Weights of a small transformer language model.
Architecture: no position embeddings, no biases in attention or MLP, tied embeddings.
Each number is 500 + 50 x the weight over the matrix's rms, rounded and kept within 0 to 999. Layers, rows and columns count from 0. Numbers have three digits each.

# up: layer 6 MLP up, 1024x256, rms 0.11, rows 618-670, columns 128-255
# down: layer 6 MLP down (transposed), 1024x256, rms 0.111, rows 618-669, columns 128-255
up618:365589564559530573372425462497462588514463492500477504476543477421588557429361548520468496592557515482515541491439482500560500485487417464571468503456519511493497533465485460511563507565417558508474498520491496545579439451519478544446544585569526541546561550503463461508630573473446470590594496547538540563455478569580500591473606458586439517501455397465580532523525556475514573470412
down618:504658469550447366498519496502467428563518531505483556530626519403508443439435503571503368486436483449553507551502479499496483495473533409501619632488503440578540473516543514473566529510549589510533425423533491569585520416565461552498549374479429636572498528509518492548484471613547435461464480591446517611474454469665493576519559549511454492423486483435564528543447551469480545491430
up619:449403478417552512568503514482448549453501498475465557487513563482544507538471508439605499444489515492497518505541543472460580545481497527504476495496469568518600570500537451432447542454548540427538453473591537526499552470517503441465533544536476537489511536433486570496418504532585544467499492565590548461523517472471519467631486549452549494453464534514500514485497506430473530407508
down619:439465479423468592527534573575581439508419483444504532415475504485482547470561502500452518531541457477535520551544540511452464493461490525507502510503504437588588502508460489584441579519575483466421464562449533420547479497470584433466471515434428507505454516544526536469556585575601525503516454439454510499548482500453500579543461532488455608473475477503482519539520448414491479384494
up620:473498438523468500529402534487481499558626499495560476456460536540459513542497351470519463567533532421558512467477572487500535551536467419572507577522492528481545468500558562502465508516521445516468365538490477502395485634436486518437524542480471544557563558538518469535434579600581505424436506484517443530450483530383544537467567457542515521495423464473460508514522576532537508540561
down620:566405557497447509440467428477402466520369528480505556465640458528497519488508557493468484469524499522536466541441419533466468535516561451519511481580582543459470561396494346547458535495473521513517502466562507496580471464503461527530562488499534543578539457492547400438447497413404456570438551501379613490507526530558459526445530554502415507638519560453606554456558513519488491432462
up621:494514549507536486590511387524411461524538512521460452399537405493467474523474543518571511483478579444574515443574468474534424465465473541547476465485405534518449537467495426426500565427440461479465492584519546419475580488547561477427531557581442553440444592474439485454490459516481438437570470484608489505458491463514457468465539479482483611546512504491553509470473487504526543532489
down621:557533573591551408468413451493472454583492426428556423514503498499452537508494440506575528450531501488460527622433436489516516551547501492494408493576632501471502453477505529484435420517604471589556522466522412559453465503513645489549499507457591507621473416571500522487501504556420571478467544451452517496594408528524599538425533566486554412416523580589427486435474479441500672452565
up622:490498506444484560517568522453492443573478464573544479438554490466509523543488575498432440458553431481464470477496610476449479484504501481471430548514488585481528456486575486476443570514456499529502435444438427503505533470506567461442583540536578506443451534535482548496517532559423471491395481501511531507490544488562481495506546532483483492517520487478516444550517499428495458532463
down622:526417467459572547489535443509494503467572510532534543527425531563502449517547455536560578498432560508455444525605478461510529433475581523466403493541572464502553512472514520487487485459468476449498534523618567482442514496519439462513435499454450470492542528458463435559420614516538537451523562586474545420472468523495497558589439448448487579526523557501402460536521513520519497536504
up623:581441451488550438538533410483545574564429440551477559559607523486483418460466535525525464519423545476500505471559489625474452432551497546415398551504543475534520451551513528433551438539477523453408527484449613549504439476426465500447491547495416633406528530501543506454430542498578455504399547504467583411456518506568471544483452516616485472480468417478484436461501501420512432473529
down623:541566539468448486528500591546529650585594446512592508481482424459533587478530512456357484526421548569484443517539458525554540442541518492499577513438483508540512506461522504509478542369451479464447523516423540554490425548504587537491568508621492427497493587489542560470539499405428506519513459562396488480444468487389468492516519536533513466549395482534475524475507482524460501352558
up624:542564452479544393496462459446500480465521517529556502604438450488541493415481490533441425349498455557458467489535467549470588460451515534498497492461460559491556545443427583450419520521530540574444451461477503476557545480505481515604433421471535531473586513430427462480504385541500473465494475398538388504513561580458504548606556471521414496524577415424514430496478443525485512477508
down624:440505494510531596550507473395564570456464560475495500468516517573515551486543412492605557590515440556478527525476511515446398458515495411538462455443587510470554531477523427500542479508551483442501507512545489480477516561467525550464530479492543454482556439551522520557489551511505503453480531489524548507465464427613499454402539491446617520534478509521488521525514520439534426543495
up625:532586680444503415399539605471531480515478446487444470551552543529404493480507394481474529647481400383433468506454473550488507489427542513537518543580441506556510525519536486459485503471530565434470476557507462467501547498424445559471467416459451520460490532586597449471494511490465584510591523475460450514535532471577459529534563478445520617441433517524513575619501503470493636455509
down625:510513471459485495482492447496509466508491435553535464502462572386546494522554468486472502543451674473528503511488594440442419493493478563492482477494527443481451608555561542478464505543495479447519499532479462453447554523476470469545508516504506500440520479452509561463503531498469455431480505512454603523516435511498402509543521519476521443471533533494413476472462571476456553418413
up626:529464460584490486486515445502541454608437553421467606509474481439622541508519474484500450520360467578392371496500412476452472392510507593510501494521448465556500551507452450482504563460447484494434527463539434493436505514516562526499444538481561491531513465409525549441559508417468583482546527579493530565502528488484508491469600477474471504542582488552501438475439550492457502497477
down626:523492477509480496512565477494560568427572569502486365430558530523412416471613490493501498581591487443542528602454506525406430564482510437378539536477489505458519422438488553492468429502535539533518499665423491610589482529543477503532513488491497451536467610509462405557461471519580474528515476413502462487526476579466464501531441586572562551471549503471532510434479462461519517483526
up627:510458545446432504481532498505497494443545474507459502549503531514514520536464494462456447423479404462509565520474467460517451395509470476507454545450463410556526430411512591503484477522494555432603446392465374515491511445501481528462500489533429487458504482586550408454581471459570507579432554563561552469456424529491498539511507534497673431572540465452451455476468510469461413558548
down627:522510430454512486574455521445567437523461504499529544482488505576524441509603532513511498515521529495511543475513509489499542380478499466517510466504592506419483530542478470506546518464417470470485564507442458538407475381502450448509473502494531459490456531562393512435529489534522528508470499503466524529521514528463469471545487485522515456507477573573539593533497436522508446554560
up628:485576466462531467616449510507520443508415539405501555560496560503492504478564409523604504554440460500581441401521506584516533496535507516511441548508442409401503517523512465439391467434505494510391351492462522552456544453539486532500428522464421532420384471534426474584552365488463454552468598411522559431508528454550442526511475521521446429495435430505457450413454442500623527506487
down628:503404449494399465417447541454484529449487511455562517547526511502531576561483442442443494556558462565520497583539501508541494439557497466554443496454460543438520544470417472437576524399563491444565534484490541407460516625514620475566555443476587485410526555531450598510435463551591626472608487547488364507547589503605471538605576539466520416492507484464553399517556541541454474421479
up629:490508559537365455515392622429542536537416492490511522632525474546434486485429451408417478572515478426473536485566512492445476483510478485452407484412459540512456531342495379562529515487581430627473473554523364520477556413499463506426471474550450465526448563490503537482563554559536512555521546492491426571485515539504580483497575523530479488412484548444539456515467459438477555482484
down629:455502534478443452577539497548420541432488493443594501473509500451573463599543573470543455510530508505497609464460405514520535503487522550460426564584476487475495481580506515434379465440516483468508570470568509442490393521484518532450507480478472514586550543500522551495566452478447566462548569534516540472501537494432428523583497454532490502538469459533476476475497518471499411501543
up630:519502556596468493590551606452506454442445534456455503609514563494475548465499500544567477497540505521476578526447548484537502569559477537436588520455479513486504471504490406500542509537515491573565560536516446502507477616478480555529556567391504513499439495441516477581554508516499528458560536436468441447529416373522514627501379544486533541438484432570517529447500575511480523537502
down630:509491442429549532405509516528521562568528467538554513477560478591564528609463558462468544531465556482499509449491591501497558560427598469551444549605523514514534542561559572475523486555534579491424529487555630425437565451528537435429431500556530479548492501598507481522527532482528458549511484482475592523390519593467500420520615497536452440527569551431483549563526500461509455506447
up631:454559487426563517472490577522466512518489557480554500514431518492506542468599548415482526518475471491520468514565484509447567492524471581441404491571510544556530525502506506473483468535503460526475451515499409474447523494469502551414460467450529505490528483522537497471552524508457508542439545488566560407425518476458420426429520510431560526486585480510449550483500469483524573487606
down631:471537482590484484455530518520452507571547506471496543465492568490465594539448460609514559544445505443457472500529487542457545500471568545439429422552551426549468493463500530454609514472413490495467502549455515431477490467554488575493603474484547525504547577542427490488423573447503398523413458571472536518494607512601492547427441532429563486472523569545442564480466459503527534552517
up632:428480530490550494491474494554568492526474462419484554486452481523456477482412530363494486589485498490491440394537511382549569466518520486540489596512498545501615519447468536480572420450531551572498478513418577506526531503421526523474597496472451458471443586501503497540501459557553504468509547516519464532394575545523530433501493604475478491577540511466487449494579539540504529554427
down632:537577459509427448500428521423586484628529426417514533441543526492481548517571483520571512465402438413467515520488513545560548547554527476362527506413480403483447533475508496555553567604556492559491563451434465497547499443492545635444516572442537574403503429537497469495487477525459566500534457489478474404533545442521506456416519482454515450522467457560463471543508521490469506446512
up633:454472485516397574472456454498484505414599490467488449463549524630463467496490442462473551531500392580551581546532406437511559654507531476470483493516415461526558529572476521531461511443584569455540567523605493478499432550493474556518474571573507445461542383476475534523575536423441535550603553571508501483481488488516482512478528365527549466433531549486431529481480531455477566400493
down633:519535500511494467571472586542449590535482544562575464480510425473489481506466600452477479543459521521545480569519481490448417442519537509556555477540496479435472497488552470415505585499410474473451478462381469544425455507497466435424475463564585539529489532509427553433460433519497544486438468497506505499493508509451527470411539568454465417512529463469462397526525445514523512427616
up634:542541475512433464435466468635486560508572510495583526499496487465524568500538523497452466567492492492589573432482481490520494467411579512550552583515348541583560513526509540474492513509560596492540445472462481509507529524558480449438506425515364590545493593507432487581387490538490538532483485512350535489564498510455479525479513521504480546505534490455455556484596536527507528488505
down634:508448478541582548448428492587476455411587451491461415439493512510489509497573489589555572479477558470434437619510455645462548500510552482560550421483618530524604547456511455453547536498447421484546525503613509508462501457493502507546537530547503527495548502504471476499582509503444475467459520472497531522460506455480513521513531460559515456444537484533528437490413476521556468483486
up635:490481535504446477431505454524537492504485532564575469477458547404497448472542550449488528464534486539489482525465503494412474506525571534521424427543542570525489465474469487521492458538418461522470548538477495412564500552465399436575495497540538607574472504482455472557452509513416575411561611535449468483524558500473523482516490406451464520549434436458530462430473518411509560445460
down635:421573525497474472515503517547540462478499426502537481478577489459548576491524495556527467524495508457466484456528517472549510550419461448590547500455413461399424427500554542507482574525493569432500422442493472512438444424527545511481469455401515407461523552511509472565529523491562465452453474483508511607488496517481569582462555541501596621452511547516533536554480487556424493608491
up636:445430486531430473452522491519523530511510491523600545556404482464561495492467475506483457479535504528544512476476440501424555521534614409480491547461482529528489459466480556468460510568435438518549522502492459472599566548431467449487557505459413603602608490560548553421482592547456523443508525569590463534468520519486510492572425528495478434510540487504381483479461518435508531466474
down636:421501437547543390553432457545479474460507497574543380535537520425471479476589539500477520502570416514449455573530543569371478474490499512501449459487502479508439540521474500464538520439529460514513530463432451431506411416474486575504564541487504470454427576392515421536442483465537389541539451365528537445499523458574450509588471544501475486368495500478528417460538460504428456460516
up637:465570581554567582513553485580485473500485538543420452464514523476561480519464589463418500439507523598604518585461482600483537477395552447596567593468513433512529447468465479566471525503518476560458425576408534442545494506547612562539587400499581502546472491513538490522493465474468474426499484479513570435444483410389545412505548499502479504471554524401584563449437546540425485537538
down637:522515460518508529388549485470441485471479610453513494537564506567447482553460427465591538482596551457492517567470428510427507552509488412456505524480567630481507492596548554363535524556544516511454470563635467419486538451531578586545512421640470528507493533507602447530452482450517453569447478612558560482491480543430607515405429403573539426524388507535410503526501512471561473529449
up638:421447601455377509489443391449555454464422557522494376507528501447498453453519410656426526450507550560526395515472563500454536550450592529452515520490599499536503392626496338514514436473474583634452392408398489509525502601496409518457486463534470613547472567381515541573388507564558483488450548495469469591524467444612395523568557442532424626487530600550538473518498509457462535507537
down638:458512495572418498443577476493463622514565515526491619616457381485427483424424508516471586514400460588538401509505581625606536423552454553469567507429442587509460529481483375436478486460550479590556435490391513492568509436415563522612445489570485529406385482523360467581470483577449597508427559510462518602498477517492538579470309496652453540493449519639458495507398482441544448559502
up639:526459526537459462545552545536574488582528527526469485472436560490474489441491532386488554467417494612387456403510433565529547581440432474598523448482517478513499520464556426448553595472480559518484439501475538444439526526545501479428563484378508424428534484527566406433564517499494428412473444491507565447500460489506500498487564510523456432487417455496537513581555543428415483455461
down639:542467511478450500538424446545510467368644505565525556468480398459477451517546452456566504510513489562575446495456508459505550469544530530496519572502542551554556497456453457506483586446492489373580429472499480437490501504524473581463508544522504599512533549400591618420465529533547430527489435490627555520462533548467582476524574438554414450534498409545483467400489516513477546463464
up640:502614551453387582456438527463518503518377467429536550503470482435462351496431405549550590528499469546497502483524454518476676441506490527534442465463432476501522503458530483495443612510495512590517500461576536543509490464522521533539487494656591574606512488498477409531417549495612536429450503462514570466452436526453445353441460594519524573447557478477541369544592542506523603540600
down640:513565488485393552507473467364549525501490488509514515605535617478447490492490534463511458396545415477414538482451447440517581572466542593508449662444522517514466462481460509509502541441461483489468493386559520445593484555419462457497514488489540522535579488652540592450388579487500432485687490506583508438425584531447479544552431518516494511409617553431530512500495564491446589511462
up641:478497484577552596498549487508563490471572460573480546538534672544538501466503532501452438516481500503531462486534492439516426603473490542535500559499430445469526467447525464476596439535544512400561398541396502488454418609474508444502536563526541639451489528382463443487478446512525470563500424505521507445510428449601608460560489575465430491456522495515457503490521544461503517404570
down641:554531564432519519468499468476503527478558508531505452460522473407599521481436488509443555555503510490548479491458552501407501376450534508469449552485461492499561561526512459471399413469454475477534470456577506503460567510502441447499447499489501397434529416499515441454523555460502523468552551494450518523538484387472474542544623402457597509531454526447526517520553451469570531516457
up642:501520370462419582544496529490477548448498522471505492476461498442496428475490548451401367509605572598476484452551552403521500467550461452468447574520490530518503469580518492494463450439571472546448500496505585518613469435666454519453388531473468530496414307475579523396441551495466473470443596497511499493501448574539544420513512497431543504517563609486577514377470469421500566446484
down642:549579447399554481532472505549483426448573481466422418487534428523558412510442503466492538541539503542532530449548457604486524496506503491455496505398634586381440499624460622451481478492629411533500476583477448502433447506418441454510500372449418477519517544409549534563477483488539555478500601551492494533568462576560526514490531521539503478501627448437455535569447507474507541534486
up643:434532497543554479577458580449533500442460517462546473413536543418484545541437535549527475437413576555502473573524572545389471485557470535481445459551424541496458417556563537525598515520548538434554428545496499546429505528461514562471578532569543474470546466471486481453406426535625458467558557571519420605494440547548514489485511515581534482405461523635509528550528469587495453456547
down643:474499504561501473561526471476529466458578489451469465524530398400452475534438562571523463501442473570515501510536480520495554392631466538455355420476541454450453540378447510568454423467525460452565501498549457495506516528499520489526460492471600461528520469516529456434521553453493460580475540387414504379418482544427456551503473505563494529450410416490508492559501539449485392569541
up644:491549460529592571472490450457433541524465571548379554462446462447543489518461551434496353479456432469516545435504458647441554437553444499541474399487555542559448565526510492434525580476505584419479476509490392587541506490649596511598493527495571526483449484551560545506487586511496508462437476399554488499476552434452473486482488466481432476513417472449553583447441497533471509542479
down644:584555513499414475496549493535451493443478454487476477379551533529548545524443477392517531568510504473477478564553506403462592527470482542485500404501476438451501478502489424516461488567513538506445536525527499453477555457487510469462535467522504530512477565430461485381621438554596510536566498482463450477418476481467448523472572441486551492467495482471517506529597576527489556454411
up645:516529507605557493519458431540477507519438570489458505380498575458410454454464501490478483526532535574425539456478406516456510459472462535501628569502540466533430504463433484548617532513510524485487531494461515541573501542467517452512559473508380533429476525524501431464580533525505511515528481581560461525483486486493535517494429459575510504452530515480548435499457483480482473423477
down645:470455583431423505527474488517557546537563482482557511561531454532581552561540516542486481527475463480530500497474539458516443544471588551431426540525479507452455474598531515549465488497563481532515456531541484595436458416506491522582547491495596473498511534490496521495457474418532419527512495446411571522502546502456498525493565469483466443550466441437415544510541524454409475552530
up646:477569480499510526405492528517465488495480537396473575583417500536537420486505506506571480558519430626481551422505535506482528486505476543544483488519452456530583543442475541551527528513573531473523520407468467492454464477588581539464515479550561516521582464550536454499480504491452421511547499577466424522467521555436435480480450484565423507420510539491488524431475549560511515511550
down646:443477458469467505524545492512513523532533488491448428529529545515437571444480472513537507458475485512470542465485529492520567520540457556456521479445535518511517532513464480525538548605406480529492516503484464507501466513448382454475442494455455525499501449496505445494462464401477397402489550540478503478578518514557501511410508554447384446595425505517497481576492473475531502486433
up647:568491523505482532557599631401496458516511502493519436509471596516602559462467502538482450499538410453520533483453510512488571570559521479514462506500462537502419493524515527561444477490495535537474566503553429513488501550509456467612492499425506573522501481452533339463533564541522522451500527537406430530575530537570494479497481442535505442438585527545539470567473481529439489412477
down647:485513523473542456516462576402540445461488483555496525611418494506410506521473490611491578442508442581473533451531578579399513491510567458502569499570520499570457496483537418441505530444512502466492514556477496561440565576476513442562539555566548535549537461468479423583459450599442521499438479521497504531477560517470404468435497506399512528589444522517445438505526538532502500473489
up648:466440511463493459461585477485545548560538558564470500529504521528502457493501574494497469481488514522527520502580487469485496457506475522527583564507492528451517451486505471539463406481423466499520426444501444509503531527418547521455545556618532480492520558470445525515444414496588466513575545564492489457506541584572494586536493471577498429500522535494496404464514456476435473493526
down648:433506491467572472494430437489603414519443469522497535517474495514553532522554430472502562593531600505476546499510430525396587505528444441566522518525490455394460543443489462512526465496447563449477635563455527492408569500523601547476495516441487432468569468490536455468473443478484482544539440564447486514498435478405462540594560480509510486465475444483469518553410462483429438459504
up649:483476532579559454478540452447387476516430583477511463556456529410520609391459536441461518551607415528546500463489583545532502597505506484503468490523514490502434498485451407526502510565545466484546502465562570483542481546556523403491563508420581520489584454533559483471437530531436540480530550479437534537612532558509465468480528455571491432480505507440433557426555489439566461439532
down649:506478437523507449482519503451516550597466557502547574483491433574515479526516564545453466406643543557500521494506503551519522518510514550492512533469489490495604459533470521424531579515524571479468562531490511497487525446473509516545563486512503531554550422473524527507486496487587638471485482413425525454493543462441563560447480527518521498412536421587571477489436433520389588573493
up650:496527566489554588495509520438438514518499472547512520473583524498481469535398527484490441521514516495467554410572521517522508452546487417421505472436505578540394468494459444490530493469518462464481547453456484527467469483540475526540590634485472503557507447534469436431437502517466513555467539507428560432536437544493480502562432557497503546466412536437494536515446567475543520566459
down650:545523465459496456425510460568450575517503504487484536491448471462463473515591507494520578426476462497550440579440444446557526559568420542487427570575493451539513470547470561476556509524511557478514525481531434474522537550438520512524447436460530456457545555474434511484543543490536524510493489523617521590509516499546529520485563493493482470547543594555435506537557371528424448435540
up651:536592516515486429487473532500454560551446526445482509557552477478507514506453463484507550578542510435521549457514474545552467532468491495561397418482553562382532428527453514590441585547580414505565508466472443523523536499459460577496534529566522538547518535533495493551493524451520465517509498478579475423552447621526528479464474549503541552567514456498441447501515441511472481517479
down651:516601580494520565540430471473454516464445518526538626488574556443500448531528526530545555493504467527529436513465482527391451520522491586541586457539538515406474507526543520414542584455445515538469519452406503522510463488502459484548472603510536453466453503556554490564494446544511492567449498474354524497572500456415420473527543507539428437539509485426521506365501509468514493522495
up652:579469513471434497562494501523512483553477559434452584496385521521448520526489551440516468469406548500469525492451470522471453461552455525437420521531444492568576551600489522522572517544505475414534500519464565500492456499447506447448468536525434581451459556484520465552449515557502521428496546447519434549517466521524507577454503517499422428506597492498504551446563484448603557535436
down652:485513471546594496578577536513454533509574508616496507463611451473577458505470472596487453499534417513476438457506486480476521567495451448518530473507472491510486467499449470580431539411381510593529570492494471488526532475577481504497507493433585432488532447464508485395543496419519409559530454482499551512440546494427490416583479442502562542542434487573510419519531493626448398587554
up653:543527463538496438405552508438434436471453542490505519458511424439482418489485550453468453488590388513543653497567487566520498487469512582480472481499446584557567512508507541513498534510390488575491555501522454577475465531480444514492472463390541513494585564548570479486435498531519585442539514537496494481528468536433463482470466508565526485446498624476522404569490437578457533509564
down653:467486528493470601477434533514530572532424509515487424498523503476482465483474575471540508541459454498503437471526571551465454533475491578492391525559548440525489453586535447469472543478488420432566459437491476519476457494467493447470494517485506382492454494494554591459499506516470495583491580462468550508517519458420494578466573389506490484530417544393539468438539523578294568498573
up654:594448414518515441434464522523497495546500480532498522506492461482526508531477481533518499465464402538528559536527472504501464429461575541541515542522540489486405503469479581518516480510551498490456370510460469501446567572509446510496505492468607458553545460557593501503524465594476561414505478425448493481554479489566553607468551552473482498480485509469539527493551495494551521535470
down654:591570491530433451464513472456403530464476455555498521589563474494504532402436515474417528495553543464436592581492511512441463489528505442517479559527530469491482610510543577442424539456484509518488510566556593534479473535514491588533527512463570491441530654452396526408463513524444495462533475375438517523559456449505461541485557514574398459484432406585524499423552442554497496560570
up655:568456482574444520518503514503532509500637577451417426456544505365419505440555581479502574523519456497532620527383501497479476455474492415600531566512525594483533488589540501489520582551473480454429385337499580515492568503547532414528475498518527315527511617462475507510510500441508579463420415495491513654509556523503557439616527488530543574464509442551400437488497539565528484600480
down655:609522472489508448540398542536533596465535463554525474471471451592577560478484367458451460533464461435434561488518504469506453590417571587470514567595477535516497482608606465448538522534451480455515466477527542477544383439517610454589568489493398451511548464547500559534564503455507547527540444490524532524397551523588500408474514472567572522534396487476416521424578503533537532513479
up656:513461528462594533506613555499521495415487440403526458558489485528480496507521439501571477546508573511558509503512498502473488496505591546536553470469531485552557487562464466477508478511425588525580615526383492541446539445520523543517425531535495525528584456491483546552453549402533432450436577442579616493580516415542524528472511555514529490505519564480536522512498459437511450405561
down656:421479438556485477523514495469496480597441539515520524511514429565521449506479534434533587423509465533414550432488427500528480613512487511506475468450460532465495563557568489498591551484442510524427470435504454431535473547560513467492478506457480553546463555595455477456445495532454516491524443639444480532433473477539575496420455452451506601520525509622549543472490454508467475551482
up657:551560568424544503532523509506526505528515508496490533466452532474442418515539491536395519501528468499583494466546457421558511554494471526482493542464403529587520606596463435574461481450445471512554425496484543389422405506461494409522562499513520534488556373479475596355490460494530344495554504463551461421486456474515529505468387547431451528534505464559479560424441518509535568451537
down657:539461419509483424541529466510429432536496442417502406401455533517502552590528465527386519416611454464558447553452470514557564456576446482531426541462383486541535388553509527560484535516454474597551438507493512485500541533492532458523513530471505456501569532551556529469440412484498471510513540573525516467477479506493524468422552434502527459589536558457514576571479547531469485533444
up658:536460572481525463456460460549431417534531513472515478488461533576468476481525541432522505504518521593440504484461405541520532462528516492477428461593524546486607538461462449465555563395385498529422568470507536537500532398536505409506429493388580418427526517491431456545496501456481591488564423537451504559468466518561538437506533469527468472474531480535484481482540457559534567488460
down658:570487408481505545494451602539534600502463520527541533431497461470518492547505499504490495543493440447451586558495500518506505422513516536509552578492587513506462533545532548442453421536574570469523469557513506535469476470528509508479627478540481575522474496515552503541499481523495507529563515399544477407438474516408480472559494519471496503432454561481484470643396486491486535490500
up659:666532504456503391424593459525548441537577473638443487558504585430432514473509478475608482487602470470519513581505567480482594474560539508499556519501511456534571478627590422510482555496476537553470369505464481542520449548496506462523451535471418549419447406562542479464455457416494455490516500471525467548529451447514470537493542491533460463446557496551477441491461475519482513491507
down659:553534493511522559524449358379518474504502440536554425532564508530513475529524491586448466556480466466569464518461531432488572481578495401461553543472425549484516474539546528430516473549579546522453555518529484462455562486522453538573501515484542502485468455575504485556495517525441412538514519575542488531505531476508469554463430487532518484445425510532501518466376439506445452583513
up660:501536472463464423540446566536448470412450560458496458451476554488498496452462424564551479454477496495571562470573566502549494466538501453481473413521503506469525468548516444506493446583459575516534480530505454424459494464476451548443464405556415548388479484496486517512483575493463539533379490466518652528437598469550563554528493497463396447557628459466547575550380401532528453479533
down660:431566480508477561445552544536508543486498453595475510467524464533487654510466490463554496406486546460468533431507530435480394535532547548509559498491482502491464399521470523491465458574448507505512482541461429477571491509512491390514469494544528520478468516447530571367477421450472427535587588445449573524492428503446515522456615485504543525547575539443407415508528481438497508497509
up661:482500403516445532531509519544430429474441466565545582489594594477578552556551481421553507416529560499545507422464447510474543453499457566508488400430432464412576623491559615658522502519553503462572509469464454449546508584566484553517450541553411450604534572396562553498625535457434492470549489495526488523429491492451326436505624501534452535471515580357494560473431435531585441384484
down661:507427572412432389514633541558571535490545371482498526510536558568504533517457543502521456509523438488530608357588489551533479492486482566551553471541519401494565549458531580613563542456508494367442662488486545378597489564502438454478480475636574501552598497483530591477592442482465564474489444541548582508488533606491397494484539473464406468531481506436472542605470451449453409532431
up662:469395493509559555458524362531559405423510513444552529564356548491408453488469462543541537537436460537489493466515630466540505504467511477476556430446466602579465557540527498588535531477494499504514492508470434551404568556387538469492427499472480441497598527463607468464469478489505524437397533482446462420429533498444546540445557568646561499510523469462520443447518539322491395518406
down662:472614507436463456579504512480581567602484513437561551562506531495486464502499542432553551531542543516508515505452520450373475562383481529527507469502530454422399535479516468516547519433446458576463483577461555498568509429564555489505500502491512496459523469483520425555569537536495454449550485442503579607510446446521496529535507593444446600581551461553449444523504444597582511457497
up663:453510365488490409568476501457514479496501459445481477454513497553533531492620395556530493519492486545544580543503467478423446509481503554473473556477548476403542455535448470479509492485440496534495488421439518587399544544530546563541425531496500508465555531432539485500517522475514460539543492480511552568394534504505501529464524559546593487544568536551421460450471500459470581574603
down663:512542480543502527531368434416435432416537553488476489475603542436457463442392526464547381513404519532534402509452518543534529543500523556464514479630524463478432487508443509489508538467530526505520495584462419561555483531536598387613595462480485608499477467473567505480508483510471525529510432535530582494532551545565454503480572505451457552521560539423489530549514623537622561494514
up664:495451542538534492511567552510459581533430540511491451479452501496512388436513517534510480467441391509457483571585481526480565559522593449460409441511508523482547413482493469476443545519534425404499477463508463452516524492422543428535447550446503516516456563513511579356443466540516552569565524463483489512595440542530524523470483416553512468471518517416460443576541459412500497472507
down664:453487500448517480491478525528539500449554474484522489515570508432512560497516474426535451542439479471560493529456498534558524602517556544432534487508534607543466547475480553460524555418456510550536515504456446465447501479513496509498539453460399403479533435530483390548448563513425451497457582507509395506492515499478483504524569578415470448523517554481530516458496474635584532433467
up665:492513538545493544501528570516563451579500522552532460499370510541482570452503536486552436466440450462453481522514489489582495515523486469524560472448486555529552536515442559539583557426452480388462515513492531517546506449518486430543536523454615494499471472369534493471531455514590484489514483418488574553530471482486578508514464504444538491454477470556439509445463417511517378547483
down665:462553530559479460513482497509479478468428559474505456497573403465507416565505445472500539508521505499508459473426489568451580454522511563476514532533465520434588443427425505473460476442476469509466485484433470473440487518461563538501560500505448557470567475494547482476480553401489497523528499491527509573438464499547456456485457546475479505492489439534565559428439496510530537422452
up666:474529504413418497506466513486436581507469518558495566486513545467495445566528516542455446520442505453550501539441528522502463485497461517506408413523562498471579479512442526429592475538428557496577484498514560515508501511376504509510476451564526461517488476516458502472513516461532536489517440429548441460447493518482459495483498509506441481477531518489456454488500451459550476445480
down666:456530504492470481411478447497492422487506524572531520519452466469547559395514465514485531537580493525530569501493558567494488478503482470540502547520466554536427541529436495533526483506525465507545545492497483536475528555547485463450442494490474463462550498471405541498472526486507538442502524508574517553543522486541435530574448529524488477438495463512503492466482460484533543498484
up667:463559510514503530524435529452391486522521530529557596455434469541501506417481512485538548428563542551412466552561488511418493521509455596513548456499555528505597511558568474476593570458526557475452384487533469430502495542573480533476530467502495483457550544562534441431488481539501427516469501442505449546490489562481505512486504437425448538447577500495505486441520445456523557414514
down667:431536519441498509437533542502477499411459476505559491421508527544560416563489458532544540447439571490473449558384500526485422499515551511481578434442463497509497479493503536526500520522580452522467586576428481473481525588431472478469596529478585403532501439505506442504481548489382483477341510535470434600533523430510527519464469528538482472487445448470460508509471548424393550610554
up668:468498531462461527545455510553545475505526476552541526538488519534562508471480395484476617520488491550536581493476497465577489563530465568583452516470529475579525500618519487526588448461523526470416574582528437558497547521522439531397476513492541533459502529510440458514516421492440487478519523509434513539467465425464483512510528506533511508549558583461426454463574478548481402544488
down668:490537452412538490600510548492449555422511463534417496427498432515486516456484427463535488532467561515439479497551503522510551482448537549492589485508530441411451448537559436458540493532541437514529402443520458448465436528588518498422574481499481488542560437488479482480516451517507434500511545480508525601459483489502400462499433497501479501480502531452510485542454546445527526572566
up669:535508429502409470534446479496469500498548503515453589521448493459473538452526551504542553456399549522513423556416549514509449552497441558494473486483563494418523459508517385509485428441495510442508593469531455442467502449546503569549501509537635526427454400475446528468554574522527540537490565463571540471493504559485446458495435529497562494549499526480601495436410561538462501496486
down669:435495549465552551483523558526521465487501492428578478561543514572497426498468484514481547460580413503518545512560544524470555533460499541504454563508600563506455503486488533436473470456508513526481456545459517547495491575572432531526519453454403442549590473518564442532477416395515461482449548503376449554533532479558531461450515533561529536484532507459472433497505507443526551511475
up670:461494521535460514494485448535494529519407569528504573505503529417520428474603481498496583456458544580578480560610555508499520455508551503481474486560507566527469464471455514465479509425518599503434524492470503403462465410535515381574527454541509551503529496548462507488533517602369519532521431546453493472478499489587573504494457469502463391649542475478548528525523482551526522497466